From a checkpoint of a small transformer trained on Wikipedia.
Training: a variant of Muon for these matrices, 903M tokens.
Each number is 128 + 24 x the weight over its row's rms, rounded and kept within 0 to 255. Layers, rows and columns count from 0. Numbers have three digits each. The size before them is the row's rms in percent of the matrix's.

# layer 5 MLP gate, 2816x704, rms 0.0555, rows 2498-2531, columns 576-639
099:157136107079131129128136106115153136111147143145142140116173200078105086144138140143100162142123155123116131192119135149137151166142130151100108091151148121161184162146142130161111125057116174
101:140109121105164133094103127129141157137109100164113122112102145134088085158113092149084116133143140138122157156087119107113131107125139146127137133134120162105108091124167083104134145138094127
097:153135109118148119099123095141123125131103142124111105094206125137135079129097131131091146125155132088152146134149103112126140124143157132144126105137120106176147151124089114088122152137162132
104:175127107133150143122066146152042166154119085117130111112118116114129169105175125127107112101115138087161154172164096141100121129101149101120091097125135111101143125152100119095127124143100125
100:136092114159151118129116155154087108130130127145113159119131158117092136174127097143121127150157165115097109137179106181135108131110126109175112131119138148143146146146139122114112120142154148
095:114068118143106166121137148133153092151141128096136111128114126151161119176127129090121146156120123138122151119138139120079157122080095151137126152128130141160145084082140151133165165116159151
100:133119089123165114124128118118133109160148116098131153120155138124144147125056129122134111140135137116111129106152181109108158179099114140122079115115118188098109132117144124126185158151147135
104:124120145153140122144141100128098117150160166119112106092107104138084114177125128073133177152120111123153147101107058115171142062129113124119124091180086132135141133117181104164135139123126165
103:118170123148111154140103115136122117139122117160162126108135086153135095137148140096134147118133149172184107132153133122129146117123114123096142127115125119112130122125102108078140083065126104
103:139105105159130148130135120115149126111061122112134145162095105140171104131135145154160099107126128105140139120122121142125088094150097149114097179123105136097135105159120099145145151107160158
101:130133129109135127099115124138086116115105152122138146145166147086121101086153173122111095095125120144110148117145125137114104149132109167135137134139132134161137139114155169107126115092120159
100:115100105140121111143105144120100111129076112121116142100105122169118073091148109130129145128121130090097107153154140091092095124101110109134124125088149111153147100108151151092149157157088094
103:144112169125144107123074158109111122169157155137140138138159136132142138137110104083142139107081129127106133097124165163133119099125174135107107125123097146104138134130143129107114099127159178
100:125131118145114109136118146110127180129183095109147077062129098107099102123154108109168143127142117136177168144126136125149067116162158094141137105124127147162116167081150072140112120167131160
100:078128135150160120119123130095146110156118095107159101131078129091108133159131124123138138125127149120092103130137077144113126112133092091142108122100101123095152149132085115106116101119096138
101:139114076136090104113100139123092155139182154125137139129126139113124092108174130128124132116117117150139140121139159138127096093126159133097168159117123135099104120089091153122164144127143131
102:086128185130136136113125127143124114122097136079101094125166129160123108103124119100111110135124117158150157160132125126112152139113123132129131124113172130131157121093116084138098121128113130
099:138108145126148138148079103137152088085132144154153098156133108153168102105147127121121115105113095132089139110183083178151131105147104081177131133159138112147135108134133124119150121134137148
096:104111135138158104123159079155119085123118156142087129107151084099157131105133121156181090107098105112099084140118148140153125113125134170183170123110107122148126138084089150125145097109114155
100:129118152126152127158159106125117134184140142127105168120164147161119118075072120144109100129117149114129136117090122198139147125110157147150163176107162112113131183110117191128124136122106153
099:127128159111113117109109066148179107148115099079145127112112088125112147112145161113104161146084104129141158130145145149133177136114157139089126100168114142184115115130154125137180147148138149
096:125137105135131103141130162157107145155138126153156131122153109084092133203119106135116128089138114149095117109117134120138105117127074096101144150129113125138150114128123081090158151113136142
104:103122142139113105104088094137158135150138154156107118116138110100100158141162115087114153125132137207151141149145102129084112088165152127121138121125136160132120136145117180070166082150097139
099:104149084114110134143116130115091133135137144136129114133160110101171110123108146098182135124160163132101146142116156122116110084113167153114141130139143137125153087108142094117102138074106110
104:102171126149103098096133083085108128153108154103147179150143104146143124147135129133152086156117115110134108177133100158127085111134141129101159131104103194154105140103101113126129137119137132
098:098130107173120114099146117158135103110115151140157102140099126141142135106135148099124129151097118170148127119165165138126152146148143160119112139154127159147133097111130117152151139159121159
098:100070132061124114126124131117136131133140125114132138108138108129136099090125132153140088124150120134142105146136094144153092114149154111128126123125094109134092104069130151128128138098140089
103:124119119165106093162143090119144123119141123141132104103118098130152156146121162106131120126116144109134121096097125150136136112125168120164117106159128129107110114098158106152145107127163119
101:101094124096112173196069110112136137161100126128115139158104091108130105126121134117122108170106100100154139129150100150127151151099153117106108151134138138156151086112157127108115147134139172
101:197173147097137142151172134119129109146163166133138145117114153138110121113157135104124115108141132062126149149120142118160131163119063124100127141095126113165108133099112127155092120114096097
101:141102170098096111124104132148142081131137096119121111141132183116135102086130159177130127120136119087150139131135147107146118144155131139117102171163155151118145138153127139183155134135117106
104:118170151120148123100098114104154129122154126128137120156095137157164131107136103120105156127089104132127129188148126111095142124116132136155101134135165140115131120128147111141100118101100157
102:114115150145131115105140084128121103104095165134102105137061151132107125114141147123123147158150120145149106148136145160113159143140159116126124122091147165143146123146104095180160186149182153
101:146090134131133106108104091136131144186110132127146119155142136155116119109152099165131141139102165169138131102098128137152154141151166121089118148080096121133105109135122120188137101104146145
# layer 5 MLP up, 2816x704, rms 0.0559, rows 2498-2530, columns 576-639
100:103144108108148186135171101130097109107114151141110135079150170132156121173140148133121114144116074101097128173164126179135125140145145156124115146158180123132157126065128129124104144143117100
100:147146143121171142139159098103126147122112104132171123138151119138139122138097055121159099152090128124112140100105126081097152167121154169122168126108171128089119151064124129065122123123170117
099:079156115100084097147094121151084138136140144124139183119121114144096146128116134147167141095086127165117158093183134170115132126129154094103147135134139149097103122158134089099120143131188124
101:116115195081130159130088132139147106119124126113102127150123118144139151135094113137135109182145097139137136095109163141128147148181107160131133076142120152105118149098138158115147107139161137
098:093126101157113093142118100145115166100159162137110107080149148145146127182084171121082132142136122144125152103143124178175168110137108142131148108104134148126146041145107112118139110131136140
098:097172090112130104096109132117146115103083131124147140114121110093172116140125075119154196125158164140121077126099128135116117159108140127133099127081127096107110144178096113135131132136151142
101:086113124141109148144095151120122151135148179147148127110064137119130125138139090086149148089170117145133113154104145155100122148114145180122125152089148136135112112089121153128170120129128130
102:094097124151128112119110112103143111143178135138187092131106133105118096130124125160099154105135115109097159170115109092134144118090110122166144101143110169156126117124124073121137130148144100
098:141133105098112128176125110140124140109134147152129096122151141143127145167113166083150109103100164171124078112136153134162111100150124121147102137127142128091141118107122112108106112090115121
099:106107163122136090136120121116118118153119078145125157121153158136167164142159155119114101089119110171101149137089138098112129126172122136152132072112130106155119096111143118165133094126127132
098:112090088081167099142150111137098131131118156135135137125126114140163118160188110109106183146113098149079150157135121101110158158136156125143139102119173138119124116038112124177081171138138147
097:118127078150133114116130128141112120130112141120118084122091111140152156084144123145188105123111159151106140089095146124169128135136115112104130141118094084122120129146133146158104149138090107
103:144113149106116149167142106077114107146158117146136115078142102144149102133120130169097110121116126146144118116097130129131100130113117171147115143113148140145089107152127117112123145131135117
105:120139121130134152109138130119108137150116152107214169117128117102099127130153118117134106100146108102112155108127137077130122145176132119133144103148127192125095164097131090130140155157133093
105:146155118095114121119156125154133155075126121131135151106161154139144104111145129157148112138187135132103125119156129130132176110128169116149144133153130157143099112108143119151138138129106131
096:131097116148112097137080140142140144100125116124105148133103128170113116146124171122129142109175143125112122150158104050150116119167112160129132137105081189127099124107134104091144125147084125
099:145116099146176129105090181138103158105168129173157130120127115150137126080134133149103138147151096094195155151169109122124066126167171102133105133117116164179133164157145120102145153119086149
097:135137137111191150103098132157141108182119121146103142099121122126115078166144169137127113081106150125137119119092134140086152159146145105179158094125104161088120105116135097079135134128116096
094:135155082097132152135110126111090149121139135130112091136104115129130122119148164121156150122155156117151111111088151123119111138156118154122147143145140159100136151129128161131119121123152131
101:149142152158148122136133169146144169141109088118139122138141155199143135153131170159139158140101104113111098081096138093176145146156107130111129144090097094096131126119172119089144153124108139
102:154151144171120138146176161117149167142118133120126138114100110142072155124103102155126102095148141102136140107106147157097130113127131173158121128127160124115148086118142133163124138132141140
098:070107097157104148134119121088123148116103115129109151128110113171116103093133101130136075137114144085142131108133126156105139100141126133149146120109129158165113102140137133151141125121148114
105:157131130144135104168141081133112137124149158140115113160128105138093104101132143121126091108145106155139109152097136153107170139097165134072107114186107175152136121144134123117124144097141170
098:165158139131120102124121122164108112147128111098103123104155144102147134117132102124111096103145116202127142151125140129156128129136156168135117136100118140123116145073130146124154136088102139
099:119081136163121103155116151150158140163089125137105144129140149097118127124111175137122154161094139150101112141175145149132130167106146133165156126142097126149120150157118108127096117140125130
096:124152125158138116129103128108144144192130143089109102111161161083096138175128159144076129153144105108125143124134109163104137143134154131162103093128102154085133140087187082118116128115140139
101:151120141110154167113116120138148158155135125107122137135120164126120175185100131152076147096129139157099165105133135146138119161115145132119120128141118125134125117106153145190094125141116139
102:168130152085077114120135141123157145138163115134147114106110150092142119111094097159147147122114152110168110116163103115133139122103118154128141111073094137171121130133109148106113144144072141
100:114090101145138100102149166095114171157151124116080091114126092157113116117146176142145124089100099135168096135144124127102166113201185136127115115097102132117101128137147124120160133131117132
101:173091154091125092126158118101141102163138099101144129151182136115141120163143144143119073131101088149144119136083113135149146165131084177124149120102121158135114124128135142146090128130169152
098:078159137149166145150148130139130175130096130124120134125123156149167151119116083106148133150132100177113131152113129157139151095109122168107154119102126168105168117162107157110157106143139140
104:118124133149100154135132138122129135121158153150148134150144104094121146134099106109119127145112110186134118110149106145149185102123105121127183115154130133127167163130152096157160142179174112
104:166125155142109167120113184127151126085107154109117158149160067160098096111075111116147164104155160182096091092119112112111114172102139143119110167181105103180149095124144117085112129135113094
# layer 5 MLP down (transposed), 2816x704, rms 0.0792, rows 2498-2530, columns 576-639
099:138133129083141131125157146095152123142125152116121131111162130119144123122106157167104100133160165145136114150138108115108136154112122102167173092106169143117144148106141109093137121125152103
102:144136122127138102135130112109093133114161103157150134151132142180148146127126164104123131146104126165140140166112142103154114162102145181123189111090119140117121152143116120120109116139135193
101:122116139151115168130131121119130177077149126118153139132118119114088146071102112143178105122172122144151144138138148156107126134119143141093119112162119106112103104078139141106110189119121172
102:135124141113132099097106118128138122095133117121118110120149118168149129116139135139096120111138124195160117099109143165157175092183148078112115138121134124126135124101107089102142095159164188
101:137098150147163104108101111114171153143140090107169148111155143123133108108095114134150107124111159122137147097117106135167126116134115172113133138110143139091157137151149120151096100185133154
099:172125165123142141096107131140105167093102137082173150095102138136128157158115144157116151147133112131158119150138168172105165140146107168101114142103127136123165185145113102121085136087113113
099:107120143126130169107155095118116169076137090141117103134138129147107132129098123109132146149134117117125133129134048080106134107135157097122167109136162113129137150139101130157130136109109117
102:096114138128149103130120105143113146163144116148160175108130137138101124144124116153147124108149111152121142159140162135116125119141136086086160154099140149109120121142115124154097115141144161
096:112138155106139128146138131103123166094086143141110128119113133160123084127121104137135108137121102114186105112103116144129183124132108158129159087140084146139105140089114137108128158133091117
101:142144146131142149166120099149124114146115138124135153168116156133128105110161160099132154118147209105145087145117149152129124138173118171132134136162118143107126114125153129142100072088129156
103:156133115102177132129143092104110123111083205127109143134121139169102134115190101160172181170130137141104120126147148096093135126143152126134085128122142136150112119108148148122141129132115120
100:168155160113107124112143153178099157177129139114138107151123130166107117128135121132168154100110103145132145104089172102144117147141164122117102153099103120124121117156114141120113132115100115
102:165152131136095130102096134133128085084119132146151107129164113138155119198142123170090087130150159135088131154131099119094176140147133184098111159137108098116115101137137134152099091169146243
087:158157134099098097160129119141109143136071115076113138107142135130096127157126128144114170096159098109178124190097139116138142067182129145127146134153130138126131171090141148132156108153112109
096:188117144131094148129159115103142129136139126159112170183139145172117172090124144101155174133171114112107085114163148107131160145139111110123088124132122164133108126148123154125128092145132131
098:124110127149121113103108092126087183154129152126128103131160121126160146131109127150109130131143113105117138106141135122170089100150148172102131119160159139118105155128178090137128133127058088
097:177097124108143130147085126160147129119146149124152108140119105102106138129146115142147105104123127126125131111163113138107153086130148119163117132144146157115113091120104167144113118131101204
099:109162146137177147095134139137126109121088126132114159103117132100145131156116121085151132118134116145141154149084152135071157100112119131129128124148105129109126129136124098147128142153110111
100:126132132100162153114127112137156109128145139173134146167112088136152142125127096134130102120128158146123120122107160093113078123149083135152169115133149152111157118118073167121134103135125141
100:098132123117138076121149153136111130146110067196124106148119101167146151174126170139128131111112124079144120105197139107138153127156103098106109159109115102111080036150145087133156128133104245
106:100132164128127167160140152106190130098154161125149111114131111106133139116101133165170104113150125092144122142102099127119096099166146138143141131124092106108091109144148138134091178125140087
100:138111107142161149121102110135138090119109151140136114139138091091084146082148136137109085109139082121143166132148099164093152122146108140147088101134083128187135141103131127172149141099114102
107:149130102136143132132116133111091142144117154137195146094143162123102129149124152141132132102139133140175105138130149141102160088104157105061130125123052160113133092123113132111110145135107114
099:103142130109107120098104114076191096148138116136159092093161130139106085101122132133155093148118059103134139113140140131108106130099094142126179098144159082163146124156131085147182142090111151
101:123105102141139159130126149135119136128120122067111119122146140120165137105134156115146133144109138107141138104105167109112184157088191166124126125122112134124130129150146136157143113117136180
101:108148116126124134142109106136121154140095156175123171099147163110106154150132090150079148199082130128117095161163139095140106146135152155142109127122153180119140113071121078133156158124130105
104:131104127170134089129107122153121123135149128117119110120119129147148141102112138133148131108145112130106110118144176124127108149140180154106158117142135138135089122086148077114152164148117207
096:140132137076134177118105128096088120133128108142077093123117162134115103150133095156153122126121152062112103131142126135074111128099093171103112072144120108145176157129099130130117116099079120
099:082122120108132143112123155119135140116082133150065107102157099158099148131151138117126135138165178107133124128100101127102148118146138121126097128117083101142119122110129110059133117138125134
103:102198153132114091149157111108123119118131078130154088155160090133159140152107124145120126107101136143131101171145126151117164085123104164140143109179155152155106123128122164153086121131154211
097:090129123130162092107172097133115161144133110159088144068107131125142085154139183130096119150120135120122119159098104139133087146126176114124118144096160096145123098093136128116190124169162192
110:125165163127104106063146137112139121115157151115140167140126130113151118080149117134148092153103148157129142176145151118123150091159124084108123102154137107091109119097126111106120181116146149
107:109127151118125119161173148155117146031102113112139139130100098114112134131120101120129135100119151130153156106136134159110132118121130136087090133120128149135093092156135150141110137101109096